config = dict(
    n_layer=13,
    d_model=64,
    n_head=2,
    n_kv_head=2,
    head_dim=32,
    d_mlp=256,
    vocab_size=8192,
    activation='gelu',
    norm='layernorm',
    norm_place='pre',
    norm_eps=1e-06,
    positions='learned',
    qk_norm=False,
    attn_scale=0.177,
    bias='none',
    tie_embeddings=True,
    parallel_block=False,
    init='normal',
    init_std_qkv=0.0956,
    init_std_o=0.0187,
    init_std_up=0.0956,
    init_std_down=0.00937,
    optimizer='muon_variant',
    lr=0.00355,
    lr_mult_down=3.0,
    beta1=0.95,
    lr_head=0.01,
    grad_clip=2.0,
    warmup_steps=200,
    schedule='wsd',
    decay_fraction=0.372,
    decay_shape='linear',
    final_lr_fraction=0.0,
    batch_tokens=[8192, 16384, 24576],
    seq_len=1024,
    doc_mask=True,
    train_tokens=146700000,
    steps=9289,
    dataset='wikipedia_en',
)
Each number is 128 + 32 x the weight over its row's rms, rounded and kept within 0 to 255. Layers, rows and columns count from 0. Numbers have three digits each. The size before them is the row's rms in percent of the matrix's.

# layer 7 attention value, 64x64, rms 0.145, rows 43-63, columns 0-63
097:141144086073093160151089139131128070135108195137155132158110156135065168120105183148115178177091142136152127150153147113161128143102133060134096162151140132175143075163077103091163079121084117
088:110134120155111151073085148178095142089178073175101107123155115110128176172152130082084159144122125099125170199132099121107126115148122108228126091100129113119147144161074102136141143105071153
074:139161088164139130044127153160170148133116067106092092075157140185106114095077117126133155167138138157115122120188142171165100187119102109143138150088121098144105175148058147141080121150100127
099:098081119117069153158088140119146138072056211109173115125164129150139096102206124115160130149106089130131167122146149088084103157121140144099141173112172106160124097131161117158189083113127110
092:055140120154114117116086074142083112167118160109190124069120144110108175135197174116137108149126139145142088096141062129120108141082125164141127141140109167146084159196145118158171159098175094
096:073153154170134156139184143137171083163108173152160112162140122161136195179131134160094107144048101093148100139081061118118132093114100083136137095121120156119091199106155108136114106121092130
108:109081157148108101164086071159159141127100146091156095105085093148093161122153064134176147206116160162145073141160144125136135162166063115115170137113138140098106130105111055146142126181140147
096:158133145063105157145141142125128086153145127149153102172135195095084157109178114096112093111098124171145094028167092125147140123158138148098062173115166115122140146102116138145087166090099176
100:119147156138195103132120114095116123128123123110155180096134149099135107168071081178109116128143107204122154118099185155122183132146121090092084113159066107147100101139148054104070138178155145
092:151149097177113144126146109108177153103133132097107102120145122210111109111179093117115141187083126159123129121145108191071146184131165117137149112101087099129120164105166131142033080140075141
087:118164112187081119111125104134123095111142117164130137102109123182096077150174162151190109135070112107106193078138165127052149086151079173096140125162139099137122131168130149121088120082132183
095:131148131115106101114098116110108092106129111134146144185090131130097136151145155183204140145168162077139087189119139107135141074118097125187086146078176132133188035121096097134126162153147118
093:138144149154148119107129107081138127149097085086089140128134097154141070124148104159097156107131138111176128100122087162181175143095221058093136136079199132118105164171090159155156130092121113
085:166082128164158170140121118121127125111135100138105071126148068080104165089112092131138184117072182066170089176133091125158163111135165091142150152088123127167170153110140109147166139177070106
101:106100070150136142131101137159068190098088133145164071101143121127079153066174119131183172106102186080105094174170082135155110132139149165162161135147094106186133103110114109142148139144157124
100:088175059137166101070146132108142137157070122119164131128115200168192147114130060148084166107145066113112113121100185141155147186146117125104158111171108141148104100095098154153105116111134123
095:134160156142159164163145128170116144160129101145108061091169104108079127089036113087160111149141143101173121077126159137147091128150122156105180171162144088095085139126096125117139130204081142
086:141088094145133139144128098111185101147034108179133162120112121133146103117160143099126136131128071132097144129116172110165139097109120152081121182092076088193131185138104117186083182158092130
100:178138118163126131110093102122136106091214095114138121122086185130127125136111161083164095101114143116141133164134206148142182098140100184072088149114114071157149161119149156080150097112065136
082:139146142132122140091102147148077130105095128153146087151218142127119138128162117159177151102146122098116144171136077119144083085120162209171083131127093086122129119140074083106061153117190146
108:109129142115115101173160060147131121183082201116138157156119174126159132101164115144147156107175107115111073143106160107138155144090149166067141100121056142134083116090193097075106135153152123
# layer 7 attention output (transposed), 64x64, rms 0.127, rows 43-63, columns 0-63
104:166120170194147097116138109087106185157089053109085098076172105133172171131141092138131134093128079138088104120110095123128149118144133171178138125154124132082147153120161190101100183155128082
094:167142120121163090171145139091167106114005166131136161133075144139119130153081119144156100144136123114122068067133086191147114128133149143061162142118135127142117092139185156100148140140158109
066:127158152102080082166187107089096077071143169164135150146110154098165147187135128160109104145150102080126156154113148107113166095178136092100152080162108160121143094085135133147174169086121068
105:161215145135185107154151102142116120148204037116090148116114107115126136111098164146092169101127149164121086126096146134125119105072125124149088063131129138130179156115120141074097131180129159
097:167117111137140119136169185119145143109130098125114170077102123124144131101087092128129088132109121142136210119107117166148140072133179090104087138078150163124163113071081117088141110211159197
105:162094123098165128111093115147105163131108089132121169066097110072104078107147081101146125112128158183120155114146138131125158137136164206110116143148129122093214046145114162160108164102126178
098:109191112107172205166133192116098098148161081118140143106144150115159124117139211135079115059156102119099137119119149116116128089097156101100112085108074138130146160157131181086135169090140107
095:127133100168125082102088104106155196134140173124154118118121076167182096132099109146064144125163165115129165144113098097133174125118106178138188090148097133093101093147185093100175095141171076
103:112126108110088139139101113134114165112106121157117087144103095165115182085133167113147116109135134073160118188189101111116085138068103166122118123123156173164098207113119200192134090076141135
099:117149132119097126109126138102127108137137084182137158142100127046150141145043115167122144083193118106136115130129182037147137087157088155133177115145151151123148112127089133131178175090175102
080:084110118065145128128134173100132141089118153148072135107139075100141164133082129134080154120145108142143081165103125157171121189088155072098151103103098157106163152118178098189152118191188129
096:152107159169146143109150182102138139170140154107075117070163132148109136094131126086103131132096098157100130091153145165096106168138141126090156154169057063126100188175154155104148140146105042
101:129126146141071108126118165133114133146179168211181123086129180084111173151121110095107144166180171153066115129127122146076105126164081146139121116156083124137139103067113112092067101147119169
089:110168143114121149113143116135099130167117125130137200127117175181152128146146139090088102139171122177051133087106155128135093139110101161157195160122116132099112062169101121102050167063108129
099:153155174110130145130167071066132090134169112139097201106113125161160137171103149103117081160145094155137188078091164133126132135062114101126172161076143131090133145172095104083111157121158094
112:161088158087086086177107084150139098059166148159084136129122126092160141130146159108205086157146178165200171137164099084064096105110109134130118117129166141108145169105136120129122138122101099
106:139105132082108137102149158092100124102130162066155194161095103149177127165205147165076148091112131150046145154120103113166152137161130091145128107103118162175131110119134127154082131064160094
103:106161124102159123114157128129098123055211143124109130144172142148147165094101126114171117138100185152139099143115126089110070126115094144152161058173159170109137047111181141137149101086141090
101:072089091078124137122183161124096116161092136174096088163155111152159109115112126172119138150160102129164131078132093090125100176085128094191148125123089195130124093132142115200098173114177119
090:116125147125137115149151088052147163112136153146122174113093115168068117116087152109102115155063106150151156126144128155143168182098094072062188129139145129142128122135136163130194065144156070
110:127056126132139177096082144120161166115205075124112129153147116128138122116075141091173099094059158150162165120117127058110121127123122098166104157148177110159188131131068141164148103119158125
# layer 7 MLP up, 256x64, rms 0.17, rows 0, columns 0-63
117:130118141082189170067169135131166146107127110154120165119191092076071100124163129065155111106074085168132080133135142130119169138180098155135127090106128111160160147085145175118142126079154092